From a checkpoint of a small transformer trained on Wikipedia: vocabulary 8192, a variant of SOAP for these matrices.
Each number is 128 + 24 x the weight over the matrix's rms, rounded and kept within 0 to 255. Layers, rows and columns count from 0.

# layer 12 MLP up, 768x96, rms 0.388, rows 0-32, columns 0-95
[[128 150 152 129 130 145 165 152 184 131  97 150 124 140 122 132 123 102  91  93 119 113  94 163 154  89 126 116 120 192 146  77 134 135 152 131 135 105 155  93 130 115 122  88 117 150 113 157 120  89 131 142 112 160 144 124 133 153 117 104  99 140  89 124 149 107 136 119 141 116 134 125 183 101 149 180 131 119 117 118 147 113 162 129 131  98 131 141 113  96 171 136 148 108 102 146]
 [ 93 138 106 114 118 113 120 190 148 144  79  95 112 134 132 117 139 208 142 128 138 128 151 111 153  89 134  86 123 146 115 141  85 140 121 127 126 119 119 141 116 112 118 145 118 126 124 146 119 140 139  86 123 135 133 122  94 115 114 110 132 145 116 123  92 137 138 162 183  85  57 117 161  91 141 108 138 125 140 137 126  86 168 155 116 123 145 105  82 145 113 149 131 107 146 123]
 [123 147 108 134 129 135  95  64 136 116 104  89 118  99 107 131 100 128 131 113 146 151 126 143 148 145 149 111 134 125 108 127 125 158 141 128 158 111 109  95 132 127 148 179  84 151 105 106 104 112 147 100 105 133 130 102 134 131 114 133 121 104 146 156 127 118 109 131 117 169 115 106  95 135 110 118 164 158 141 122 139 185  95 129 145 100 144 124 132 134 106  81 107 124  97 132]
 [122 113  82 112 148 106 117 140 161 113  93 146 173 100 136 146 162 137 130 129 122 194 126 126  67 115 127 115 116 175 118 157 151  84 139 150 131  73  89 125  97 112  93 125 128  88 128 153 177 158 157 136 105 115 132 107 109 112 108 183  90 102 167 136 126  93 110 111 125 112 118  83  95 106 117 137  99 147 127 134 126  96 116 128 172 107 128  85 112 137 133  98  87 120 101 144]
 [134 156 128 112 153 130  84 128 156 117 153  80  88 127 118 156 105  63 100 131 138  94 142 124 122 148 143 117 149 132 120 114 159 144 154 137 141 113  74 110 130 118 165 112  67 131 120 125 113 122 140 137  87 105 146  99 142 159 166 145 118 123 124 129  79 135 114 113 155 150 109 120 133 131 179 109 132  93 159  92 155 126 162 150 162 102 137 141 122 124 112 113  94 146 138 118]
 [186 150 110 158 130 135 127 184 144 117 113 114 130  80 115 113 117 130 105 149 123 135 162  97 114 108 148 142 102  57 119 120  91 144 101 106 141 134 145 129 139  81 156  72  80 119 125 127  98 109 168 122 148 104 124 115 120  81 138 128 133  98 163 121 126 125 134 116 139 155 152 117 134 157 186 114 125 155 104  97 112 105 131 101  89  88 137 116 148 167 111 143  80 152  97 109]
 [126 106 140 127 138 124 134 156 114 159 108 163 125 104  88 124 114 202 149 112 131 140  98 135  75 150 133 124 110 140 114 110 160 149 148 139 112 123 156 149 133 118 107 112  98 114 135 120 125 119 150 115 117 138 155 133 158 166  96 123 118 130 137 129 108 150 141 140 134 111 132 138 123 126  79 100 147 130  75  63  99 104 106  83 162 162 133  78 162 135 128 165 108  99 123 179]
 [157 129 149 100 103  94 135 101 146 116 135 142 114 139 135 159 114 161 141 117 168 102  93 121 136 121 113 143 122 141 131  86 152 101 126 149 156 127 135  59 132 134 145 129 138 109 102  71 148 121 156 142 120 118 134 147  99 147 123  94 131 130 147 134 109 148 171 154 144 193 155 151 125 114 130  89 130 156 123 133 115 157  95 127 105 106 106 142 141 134 123 126 140 161 155 121]
 [110 109 149 158 149 144 106 155 144  95 133  96 129 105 147 160 105 133 133 120 151 107 135 156 114 162 138 134 144 143 122 104 147 116 112 128 109 104 168 141 143 114 111 104 133 131  91 145 140 147 153 136 123 142 101  96 116 148 131 127 134 140 111 152 117 124 103 121 133 125 111 100 126 137 141 124 124 108  74 105 101 117  87 131 142 135  79 167 181 139 150 101 143 173 125 122]
 [174 127 132 131 122 107 152 119 140 127 144 110 114 124  98 135  96 131 161 145 129 151 133 143 197 102 143 113 178  80 113 116 138 117 114 146  92  70  70 110  71 112 155 148 144 148 123 105 102 148 163 100 175  85 113 118 140 145 110 117 125 106 117 151 129 124 150 130 116 116 150 120 133 144 122 134 137 126 167 129 124 140 134 114  98 147 112 129 138 119 125 107 134 147 149 121]
 [180 130 125 137 143 159 123 156 156 125 134 134 134 104 126 149 133 161 143 123 136 142 135  93 159 144  99 120 107  93 114 165 176  77 147 129 100  69 125 137 126 149 119 115 149 195 116 145 165 149  90 135 111 130 143 131 157 141 116 101 154 103 148 118  60 159 119 141 140  86 119 163 107 140 156 115 153 126 121 140 109  99  95 101 137 126 105 132 109 156 105 117 127 140 102 149]
 [113 140 137 157  84 132 136  93 145 100  86 101 157 129 124 123 119 134  87 151 132 102 135 145 137 124 140 143 141 109 115  78 185 127 134 128 137 134 101 126 139 122 171 117 123 131 127 190 129 113 145  88  83 117 128 107 127 129 110 117 129 160 121 164 139 100 148 147 164 168 110 171 176 102 128 148  91 104 137 158 122 121  99 134 152 108 143 110 124  67 148 134 118 153 116 108]
 [172 164 140  88 162 108  93 112 134 151 132 124 103 187 108 123 129 110 109  53 108 139 109 133 104 122 135 147 169 111 144 156  94 146 151 146 141 156 136 110 110 165 128 140 121  75  95 133 110 122 175 138 116 134 135 106 135 132 114 119 131 102 140 146 150 122 156 120 153  82 135 119 183 139 141 117 151 166 116 102 120 137  95 105 116 154 117  71 129 153 151  95  95 165 121 112]
 [140 119 147 108 142 140 123 135 120 118 127 135 145 130 104 142 126 129 136 128 147 122 148 119 129 138  65 141 118 168 131 130 137 122 120 137 167 128 150 107 118 126 166 148 125  96 119 106 129 146 185 151 120 140 135 115  95 117 119 112 148 117 122 110 166 141 101  88 118 155 174 133 170 120 110 138 151 150 123 117 113 156 154 147 139 142 126 185 122 159 162 136 108 149 132 114]
 [125 113 100 167 105 105 149 124 118 105 127 109 140 143  81  96 168 100 146 136 128 115 123 111 139 111 130 125 133 139 116  93 130 149 130 135 100 119 152  94 186 127 191 112  98  99  79 150 142  94 151 105 165 118 145  79 164 115  65 102 151 126 156 143 185 124 157 120 115 146  95 142 127 164 161 109 128 138 144 106  86 141 122  51  88 131 113 109 136 101 129  93 113 116 112 125]
 [112 118 114 112 100 160 122 190 108 114 121 167 131 146  98 146 125 139 105 133 118 178 122 103 153 147  95 162 160 110 108 126 163 141 117 113 121 139 126 118  81  88 129 132 140 128 126  91  93 133 125 136 126 143 121 117 123 118  83 116 163 122 126 130 112 141 142 119 125 142 111 116 145 118 151 113 166 126 122 154  76 140 146 119 141 172 159 101 149 127 144 107 132 118 133 121]
 [133 139 121 167 144 105 131 157 148 125 102 130 113 114  65  90 143 106  94  95 121 132 140 123 119 144 105  91 123 134 114 107 121 159 130 154  96  63 144 151  92 140 139  73 194  91 143 162  86 118 128 125 103 114 133 125 119 146  95 100 127 182 128 119 143 152 141 158 116 138 151 128 166 102 167  87 122 155 114 144 121 134  86 121 139 155 135 112  95 127 114 152 117 147 145 105]
 [148 171 125 179 144 134 104 129 121 138 164 162 155 115  96 133 162 138 123  57 166 149 147 150 117 156 160 114 116 135 101 128 125 103  68 159 118 121  86 157 163 155 151 118 111 113 109 131 169 121 130 110 116 140 140  95 138 135 106 142 103 140 133 137 140 163 117 143 100 170 117 142  69 119 120  85 138 113 151 157 115 160 129  59 131 121 132 133 171 129 119 118 116 173 178 105]
 [130  90 156 128 144 118 104 127 117 115 131 111 105 156 118 123 133 113 128 137 129 153  87 100 123 135 118 117 135 137 135 121 138 138  74 130 134 153 138 128 107 125 102 121 121 115 162 128 127 123 123 127 124 127 116 102  90  93 115 113 130  76 164 147 147 106 120 135 151 116 134 103 149 168 117 130 102 119 124 147 135 115 122 134  94 135  87 127 152 172 151 132  88 164 112 139]
 [152 139 132 100 125  87  80 168 165 121  92 136 143 134 144 159 141 126 141 122 141 107 155 150 152 151 119 104 130 100 162 152 121 156 106 122 130 122 109  66  91 123 129 156 117 109 155  79 149 126 132 148 130 124 152 132 111 105 100 169  92 119 101 111 173 120 183 114 160 135 174  90 147 116 102 132 133  73 156 146 103 143 166 134 134 167 139  81 118 122 156 100 111 138 126 169]
 [137 172 115 173 126 110 106 155 142  85 157 142 114 145 118 145  80 100 129 127  96 105 114 136 156  89 144 104 137 130 102 118 127 147 133 117 128 177 125 128 121 147 145 100 141  97 148 115 130 109 144 138 100 107 127 109  95 209 113 145 134 124 142 112 150  95 132 116 110 102 110 135 137 122 124 149 120 106 153 104 154 112 143 121 126 155 137 139  91 157 138  89 106 116 156  87]
 [113 151 110 131 133  93 119 124 105 130  71  71 136 132 152 139 120 118 111  78 137 138 148 107 135 131  86 134 114 125  99 142 114 126 100  74 150 110 116 128 153 116 146 152  95 116 100 179  91 177 113  97 105 158 139 135 126 133 120 111  91 152 149 126 137 131 136 155 148 148 121 110 115 134 114 129 142 153 105 116 158 142 122 123 113 131 121 145 165 136 100 137 137 122 167 139]
 [109 130 130 150  73 142 120 123 173 111  96 120 111 142 121 151  87 143 144 129 131 113 177 133 123  94 146 129 109  94 117 109 155 163 161 133 103 147 131 105 157  84 160 126 150 125 136  73 107 119 140 155 143 126 123 131 117 143  79 120 114 131  83 137 142 146 125 153  79 106 157 176 140 136 100 157 113 107 114  96 100 129 131  81 135 139  84  82 129 147 114 116 121 117 128 170]
 [132 168 131 120 129 177 149 144  98 131 106 153  99 100 105 133 180 122 120 127 154  67 166 161 107 173 151 105 129 179 171 129 133 110 130 118 132  84 134 121 155 122  98 129 113 109  83 110 134 129 152 122 105 121 191 142 157  74 146 127 119 124 106 138 123 152 137 122 117  88  88 100 139 135 102 116 115 175 118  91 171  74 108 132 152 132 132  77 101 147 177 133 121 126 104  70]
 [113 115 145 158 140 137 119 163 113 150  84 147  99 151 133 150 100 157  76 139 153 194 100 154 171 121 163 134 152 147 153 135 134 110 134 148 141 109  90 147 144 119 132 132 100 101 135 146 114 108 153 112 157 131 116 115 146 138 143 146 149 121 172 103 113 137 142 125 122 132 168 122 136 111 157 120 111  93 116 114 145 154 115 139 160 115 134 100 134 142 133 114 130 189  95 123]
 [113 109 118 169 135 119 139 116 139 129 158 125 142 101 129 138 108 138 142 108 158 109 121 141 116 145 156 195 110 144 172 140 120 114 153 130 150  71 117 141 145  97  79 110 145 124  99 161 162 180 201 112 167 144 144 157 133 162 115 136 120 129 120 122 113 124 135 117 122 129 111 131 164  85 125 113 122 153 168 132 147 111 181 120 142 120 137  96 103 155  96  98 116  76 116 119]
 [157 127 130 164 139 140 105 144 147 141 132 172 167 147 128 150 124 145 147 136 128 147 132 125 166 136 115 108 154 104 117 131 168 102 120 156 136 130 147 149 117 130 144 137 146 112 162 124 145 130 108 154 103 128  99 131 137 121 123 142  81 123 128 166 127 134 109 138  92 126 118 131 144 127 131  88 166  85 123  95 154 150 125 126  93 127 112 193 125 120 122  84  88 106  94  92]
 [144 155 127 157 139 143 151 132 136 150  89 186  83 128 115 133 130 132 124 126 125 129 164 134 137 114 123  93 138 146 147 124 148 120 145 110  88 141 121 108 107 132 119 164 155 114 134 172 110 153 130 128  92 147 180 123  81 134 146 124 102 108 147 161 126 138 133 142 112  70 138 115 121 145  63 122 150  99 141 108 120 146 170  80 128 129 141 144 103 121 144 107 125 136 144 142]
 [117 169 144 124 125 112  99 125 134  81 145 130 166  83 147 102 134 123 108 108 175 130 175 127 127 149 124 125 136 169 129 145 147 137 108 129  93 120 136 123 122  72 130 146  93 120 134 149 144 142 105 114 123 120 141 151 105 100 135 104 114 138 147 107 100 137 137 133  86  80 114 161 149 128 109 107 146 132 128 130 134 127 102 145  93 125 124 149  86 124 127 178 156 123 123  93]
 [154 157 130 118 105 156 129 141 129 114 135 115 134  75 172 104 123 150 107 150  94 142 101 103 104 140 144 121  96 154 165 167 100 155 114  95 153 175 155 160  93 111 116 201 122 157 141  92  95 134 127 140 105 129 110 111 120 130  99 134 144 133 163 156  80 119 130 109 140 142 125  85 131 157 100  97 147 128 102 135 162  68 139 167 141 123 135 112 132 177 141 166 152 129 142 140]
 [160 126 167 151 127 131 102 105 151 144 179 161 106 105 150 160 143 101 127 116 153 134 142 102 131  71 110 110  64 148 115 124 160 123 117 101 153 105 171 115  84 128 172  99 174  99 182 146 137 136 137 148  96 102 138 161 123 142 140 115 128 118 125 141 146 151  99 135 131 102 128 126 136 146 125 126 135 141 123 145 111 103  92  75 111 136  76 126 131 151 100 111 118  99 130 172]
 [137 135 177 105 125  83 160  73 145 164  82 123 146 111 128 163 130 158 121 137 107  60 143 169 136 118 136 170 147 121 107 100 139 175 155 166 126  99  95 129 134 119 151 153 119 123 136 102 143 109 159  82 145 165 109 108 126 118 101 138 110 116 182 134 152 126  99 119 107 164 108 148 126 154  99 152 111 129  75 144 151 120  73 128 139 101 147 106  68 119 121 133 140 160 128 156]
 [129 145 107 176 143 125 143 158 123 142 129 153 175 170 164  99 144 133 121  95 142 128 126 137 140  86  96 134 103 119 111 122 142 123 128 153 111 124 128 134 161 157 169 144  99  81 130 140 122 173 122 109 115 123  97 117 163 127  91 207 138 103 117 132 112  97 158 135 193 133 131 113 125 118  63 146 108 130 118 145 134 120 162 145 126 103 139 123 126 135 138 153 149 132 111 122]]